Weights of a small GPT-style language model, trained from scratch on English Wikipedia.
Size: 9 layers, width 96, MLP 256 SwiGLU, vocabulary 2048, 1.39M parameters.
Architecture: rotary positions, no biases in attention or MLP.
Training: a variant of SOAP for these matrices, 2485 steps.
Each number is 128 + 24 x the weight over its row's rms, rounded and kept within 0 to 255. Layers, rows and columns count from 0. Numbers have three digits each. The size before them is the row's rms in percent of the matrix's.

# layer 6 MLP down (transposed), 256x96, rms 0.15, rows 175-218, columns 0-47
106:119142159070113178139123118107130085162178115161110069134080128124151124155151139138156172122148136102141102143122108126113134086127131117139150
098:124105109080103091132121139166122137120116138139149115116108112116153083093130097124175136112122157148118102130079156123114109093137136157122145
109:183144151131162159136113148125107109165123176135153091110120115102103149107104085109154090121141097133151135083095162127133133101140137133143124
097:148151085114157131152142102114067076137130119126150100106100131143107114157168128138122146142135102151090133175115140154176139103129102122114161
095:137140129172143132116135093124140116138116091111139101146066167150148101133097191127164129123167156097149162131157129132081126115126164147140121
082:118099142154143094121142129108118131108158110120117160152127143123127121131100138110097128127168168106100156148100159116125124121101099127143104
102:142143115170165115094141127154160157159097123104137150150152143126115102117100135129122135126118149151116140120136095123143137085139112158158140
096:123127143074129079143099070114148140137108100162161102110144123097177126159115098129108172145128108119140080120127108140114166109139154138146153
094:098105144115105125121136135104108141117114091153097108132150125146112105128167094140068103138146175131148128097153140131176128119082111158119145
095:139131144097111122147103138106168115120079133121140152135116120168116101124133094133108125098100172139124137160071164153158101091133113117112073
097:173123126163126139130115129178147127135087083166119091152133104112151159142096182150105114122116143108166134113118112123128081115098117149166132
092:129129143094143159074137134137124127111158130129156120126128118122113120133135145110118084163104066151106144129129163155167154139110168072105137
101:145120097114145102126088119169159103128121129188115160141131140085120165129133137141146137102146136129123137085128162088149144138183108137162122
121:115130121098098120148139192124141169109114106148136146126104126144163123142089138129080177161124162090127134123177094108155109111141115082138132
088:115136111143088151163176102105151153132133135147117123098132153128127128118127077153117120096112138129147105105136193125091120149140111165139126
101:107102123119132149139153102108162143148183140175143116111137131148135117085141143108109105135124167149127103128132137105110093122138114148175149
102:120125114155142144145127153137096130102133095131152098135144161163133131160126087118145110113139138136140198122161135166080127131155136164165142
104:132102124104124116136109141141119135109140103143134100093105154121089100130156110136121119119144105110103131127190103172093140102125115093150158
096:101160149131126188127161108142140130124124173106152103140139128058145140119160113118142096138102176108151079105108113120104129091117129123111087
107:137173153141127153168138108141126131102133100104109119134146133127116170110114124107089097112144121135100120099121133145142123105152147159158139
092:099154096112172137112126097152144179137121118104125086107117125099137164118084104121139157114080126152123119144121092130114125160103087108119138
103:117118125117120122104141123095126131095085083149122145117104147138120112153137108171111144164123126140176129126089148093142122141116104160149171
102:121162111088140112146135118108122136137148141107142106117108167125122169120123107118138139135092158130170096117137095131117125141165144192149162
115:118136086153150133124129156129127106179150103111180113124113144141093135132121147118118122154118102110116120131115142098105113133150159138086140
098:141187100110123097112128137157145139109125093144128139134145166085140146109117135108094120116157105127085160135104125086096125118132128125116099
104:119121126102132131153131127161207129116103130104117146131151125152128145098117124110112146098119132089151128126145121153091126135143143144171161
102:131171094151158134151130125094137105149159134149126127147152155162157138110100138139147119126151124082114108098138162171107143088114141149132111
092:127151128155124132137124097113164095149118147162169131137153084113130106108109130133135122089102117180160095108158100126122163100075093152111141
103:141140093148118151146121095134135082134096142128122169118134109078120143124121127145099155139114084130083138109146133133092113089143114145118067
094:121135115125160127150106107083104151051170096112149137137105084111122144132120076138136156146150098179138163122122149121119083136162156107120113
086:106131087116128098115129105106191123125126078158151127149093154136142164119116096117122182130139165085113156121102111130156139110148116056112141
096:122133102115107132133081121086138136130121131128132109110113137134118145106161158144077140162113092129101107125141124141119175159174134169126147
100:120138175152182126116145134173132128132116152100112137138147153087135131110089089131143073143157077091121114144128101167153098114110120105120128
101:159127132144084124121109137121135124115129125094099131145117164135167078142148118158139139160082157149107114152127136176091115147140141137142126
109:129135094132110112150142157138142137131133126050108137100144096128131114152138116121150130119087102114117131168093159198117121094104138150130149
096:114155154145131113087118113090146118156115129111111125121087130148126122151144133157167150143100124101109136110182139095115103110111100095118109
103:139147136160121143145096088122131110102147087173148132113156146124121113118098134136185123116107121128097151095133136138164147123113102174136139
102:124152111117096143123099112117105129147098131098124122065133120119105113172132142120115146133151125127139118096139098143122146184147171101176113
109:133112124119111134159073113177114113150140124114095152157157147149135094146129183145128136076135165118077114084139110107139121146130146124154096
092:156095175110087078157114105165161122126107151161144162124116138111117185149118145089126198100115124197114117109133130134109162153110100127153133
096:138126158185155163145116167129119159112136171127103099104102147102130129143124167096124139119185146083107129132131095125131137171117130085163176
103:131145126120117133165123106108127144141136112138157113111115160112138115094091132133069104131124140159103131115105133128093142141090084113099095
093:098105094157111140155128110110146131122129175109132108096080134157153102123114060130130126133103065131120141125148125160111184125094096162153146
111:128085149121154112124118169135127156140141148161153138124111140135170129147124146172144135137109101170125159124127096129103104159107109116117093
# layer 6 MLP gate, 256x96, rms 0.148, rows 176-219, columns 0-47
094:096120136163107127134128133150084110148110124163151146133183126150102112158174171142135104126104123092103143141127104120121146138139115143115095
095:109112122151150101077110112116130144092128101085085149127148149162142157126147145150122186118129123113085149123127140127094131139165151136147132
102:120135131091135109102133140125153132124123122145078112156155105140138122194150111109124074149121132110121146129127112129092102114126150157087128
096:099116087152102165135158108164156087138133112098104087138093139187143101113099137149156158123147096136105163134163164151120153142091108170146114
114:132095124167150131133127111142068135140167149094114132127142101137127104141121120095139126138117132095137167112182138167121144143152160128193120
104:127115129180123104113161177124102113129141136134119183131097149120135158132091090131113147141145124099095154156101139132095139171118181177131147
091:115101118116080093136145135131137130162118092186153139126135170115157127107133117093153133123159120120097145130123117186123174124128110147112148
097:133110099146140177174140091113120139104115118106117106164131114125166105088124078110139131062115104148137178094152125161164155135149104141145116
093:099106122131131083100148183154131135122140135128124110150115114144125129133147149148104129151120149123121178179140112129137149147166129190115121
092:105110141128145117106106093138117115110111083158161161141105115148184145154162090124168135119129114131139117148082173152124113119118105135144126
104:148044110137119094151150123118110140130102145130090111167116138152123143087124113165128144130120130092163100135129135114159090154147108142125157
104:098106094106158133144158170109079130137128101127130121111136124149130130084099134141082136124124144137170159129111097082150105118150113151156107
096:096161073107076094128147162128123121145123107124111155124104129158121139166109072139120146152120149119089157094112121167092150115097144112100129
094:113141104110108133127120135106122137128127103148168120123084132115137092104140130124110168144110092093145083097098122124112161169158134147105099
097:154154132090097140133118177128103147146107126148139130069130165149145128123135144129131089132100120131105152137143133159098058081105108150130141
105:134116100098099123157165137148152108139166138085092138122106139116135178133077086170143148131127106105102129131146112158120116143140107126104119
101:149133125120139092128115139109103104143128148131151128133142105134135149109052121124132133107112160135176152183101144133140140136140135138134097
095:159136112104162114154127136150133130118160157151155133100108107165161110119139104130137173139121128088084146128068175119141126164193136119114124
106:129091171159139129105139120124103107113104087088064107158150114136127150119101159132111128121110095120175103112117140117140099145130147108139096
096:088119143132122101142137172110100114139120141184115137077114130140104128137147123159122135133162133142156143133171116139110144159120144140147152
106:134174101153116119083130145155140129135149134089106119094116129143143111170151126122109161099135144120128129144144126130126063104077128146125113
096:095127116134122146113139104122161107125113176124124177191128154156132108124129128151124165134140134121101191123162089133132117141124112118092137
105:119138131112096104125132149140127153108135147140090115109160137128130146108096130112112161133121133110124160109158141140129133110128132116142129
092:135150106176137164077130122152110083125162114108109136163138139166140126144086147110143164123161091136128092146126087102122166101138112128119136
096:116108136129129117175163132127098093123105124119144098141112131133134080128140109122075118155145116131187103125123102134118076079173172135151117
110:120101118149128086152097171175092100129113083101153135118142121071143146100132133139080154074141146111112170135118120108124134098149136134139061
098:120164121125112122117119098142101099132141100150108134147145112103121172133150102111129149135059102104129129165161150138107096097142098084131112
105:145166110135145119090110122142109127129098100119145139104153120120104125118097094073122090147110126126105126147080170184126144118143169113171148
109:097080141102128119096135184138132152174167111137103149114151125114115121119145079090088174137167119131117114125127119108086147154137169139179106
091:132137111124126108131140120124097152146144126129125124140121131121113128147132089172139115126089077137118152109110151115151075132132136156160176
102:093134122136149106128132127098137120092129114164094123127108109114145112107132118141130138094129130103155145103102120152135120127151159127120135
096:122129134115156110133116116100141168106179123130087154099133161135112151110115080133165133133137133124120128134132113130113166123166156158133105
103:117125114126182078128110128134099118120156101144146147113105100102119128157122138108096125101154121124102126122172094114095147141129151102122153
108:121145103089145141174137146108134145100139122122098106137175122143137156131138146156130106171110099106129138137164150132148150139159139114146136
097:157133173129116139174114135113158098134105156151100116137131124133159129150104087108122161157119103113145145102141105137114151141107130103102108
104:141089143129123128143127081117171130136171148130102132117113144114129084109105130140117129158148135099144142116115136117147084106122085085105106
110:103128125142098166112109145157084130148141143075107139111140154111111159124136161131130099126102128067164123095099126099180125118103128119121090
106:075128145092155112108137103107122085148127156113140156112151102172135076131119117105125134112159115090116108105127129147148095074109154101110136
087:110117137144113117109092142139149129132099174141121127140141158144135142131124129130157137138111077166145139106141096154149177096165121173195135
095:127160144143112133111117168111101106154168125140137099091132193134120137165080134129101139148123130119181111132130144175104094089160147141132111
107:130134150162132132117083125117117145110163157188115138118096112143127148118135130160156075141121111124103169131126106097112116157116136122105153
093:101147150126150137134115144150055121132075146129131108127143118126133116113144154137128171136152097111157142166128101175125128172141165157151100
100:135160103163148126124125116086124104107101131114124152110134125151111141119147116126123082127115114088130128114164137154166090137107128120146166
100:096154101106139113094108099117087112131141114137125121125165135151144146148100123090126105144107082117140121119123134140160135123165169127162137
# layer 6 MLP up, 256x96, rms 0.155, rows 176-219, columns 0-47
095:130138152139145139144136110079171104130135109178100159167153172157134144161147142151136089153089117100104128096165123159079143162134120101133132
108:106118094181166187070143116082142122104103138129131157145115115106113144164135120131140118164127131156158157115114105158100159187145140155136163
103:180113151156183139145131211124138167116106124118109124093145104117123135141145120150136111099165151110120144148125121118115124116101161120106104
084:143110113100121128154100175135109127086126156125158128129150134092137168108142061172114160124104119161158103158137124127170142121077121129118109
108:135136134154079172144126129128163093118132105146102099130120123142131139146176084087120129123150124087136109165147129124134108134142084101160136
101:130147104126101139139117159123189123085162109150121150129095124128159159147081100146121146135125133120092145159164125150087153152125096169101130
086:118135102105130147154089090128159093128128140109125161170092122128087125128121137136143156073125153126089135135080145116151110076135126137141170
091:096141142150112106126141112118105136095131118114118109104124110114120100131143185100120155109129105121116133152126109091119109134165171120159103
094:110163083141113132134153132085131152106179148123104084143168087126156147112168145140124150110128123126117130142108122146081124145130153094102121
104:105135123132140084121131111087130111146117162117124163131096122132152100120109113085127168129130135140095117096113169118095184130118145088104143
097:117164086132124123133074158132142140137108129127152143123115124151124129142113073147172109095168142105155147116100164088082098097147112143138129
095:123170105148127129115179126127139100118115093101137120110102145147121158101147140126125129110166088136095122073098123155096150153156109080121118
118:091094189130149142156115135136168127113140136135152124131158131149114167113140161111174131101195136132111114116124120059160086116133162106150108
092:150120109141150118099151100167124102151129117113108127120087159172121125158152108117167159168139113088074144100098087109148105132114129090137157
095:148157117113117086161127149130105150118111115143146174133114141094119147125103117144154167122127137145129126148092132143168172146121086149095135
103:114119149113135104144093126100134107149157131090117145119154116101113149115116136152106127180128105174124145132113117134126159129127097149092087
099:091164119110161145141081138143131148121088147134120132092162106106116116160136119099111125155128143146118115110081124079134136131196140098129108
088:119112099129171104115065124092107143132120138188118145142160111096130091103092099119129108165133109147114106161167090110144099141172112117162142
106:113125170135137102130154149131142148154126113102153145136109152120087143124093069136121103140102124128144091135082131145093141127165103150120122
089:139105178110106105092106122154111143164078135130105113133116150121080111118143122124101119127098132144091161108175110159142150079099118130128124
098:140091118134123125137125109132148150145126134133070125130144131132165101134130148149122078154173152129170110103110125135150140148168115156109123
103:107154134085140144102103160125106143107134119157116148150085139139137113150151122099091085101137121111131119134127176107112144171123110146138108
111:178130141133174146119137097131128136126143121133130126111104152108107139168146147173128136145144112146151112146129117162197094119092114135099162
098:175141135145124155113131104155134143162129128134100121123161148150190101127108135137124131112106124145171153137109120132109142140083097149105106
095:094146123209146165145148162144087112155088146111130158191133157150136133132116132118089076122166120116149102116139135128128072143148116165149135
103:145163131110097099123130128138118119156139091152163149151126126130084128120134176117122130102128133161124143112113103158171103147161107153133123
103:157121116135118170120131137159087122127116139145158101116109158158139155087155135184121122126092172109158168156128153158145119109111124095132096
105:103131131120123123133114124117145178123156133056147145089143123144101107067123152104105119134137129108129091124119143083105187097107122176103113
105:110131140133115104146155119118154134149096136178150095153116119135154133191125163136131115169131112078103123106140133119129100101143114163104093
091:131117093116108158098121138133109137125124112106141086145165146093106124121180127164115105134161134177133094175114184138126170125084145166112145
098:177092140147113181103092124160170087106107141133124118145137129163127127142159161114173104169144125106106154127107135173133132120119109065129187
095:125154125112119139133123152182117169127112124090093134156110127198161137128140144140129153096101163129124149130185119153108096136121121089099149
094:044132141123155141105149115150119116122095124129127127127133111096141133119177112126115154136112119149184110113095091118145181141113152142116089
101:143073104146136150125178136134072117169111104113159129095133113141108142155140157125149106118112132099146160150133131120170118143145094187132113
090:176094176111144116113114133101131138078139150141105120130125110110120128116087122147134152168107109138134118115141115155113091146124103080163111
102:135123112119087097147140142146109118146119114111095093117124115112123131147128135138128129146140108123143110158145119105139093162133093113163091
106:133114140132098160170138080098098139094124155142162082177129127096113153123139146111115130103129154161120164150120143159133166149128085122139133
107:092135109138074110092136112122101090119133181114151154099118089066125121135123120122160144151114113117099142109131134115168097149126173104127159
094:162121086150157174133126113137089115135155119071092133098155143136157093165135134190152100125109161122204131126179126126148119122154148146126146
095:095131127121119120135165181156118119137120106126161160163153122134118100092179138128119122139109112175155109150112165108109123099107139140133112
101:101114134127127127181095144179137137104130139098142130139141136108124121167133159107100139116163119107170119152162154147142138112085168151118138
101:159144136091124131086148145102113161093119092123117120151129134148090160086085156144135115111108165131136114114130121055111112133126197112128132
107:115128123137135157128136125139167135165120075119160147143154080129117155144129130157151132171166091074151128128121131134150092145116105166139162
103:153132115149113093150129128138069133129145108091189142148133165123131107109104155134112089130102120131147174123096069130135149098134101134118128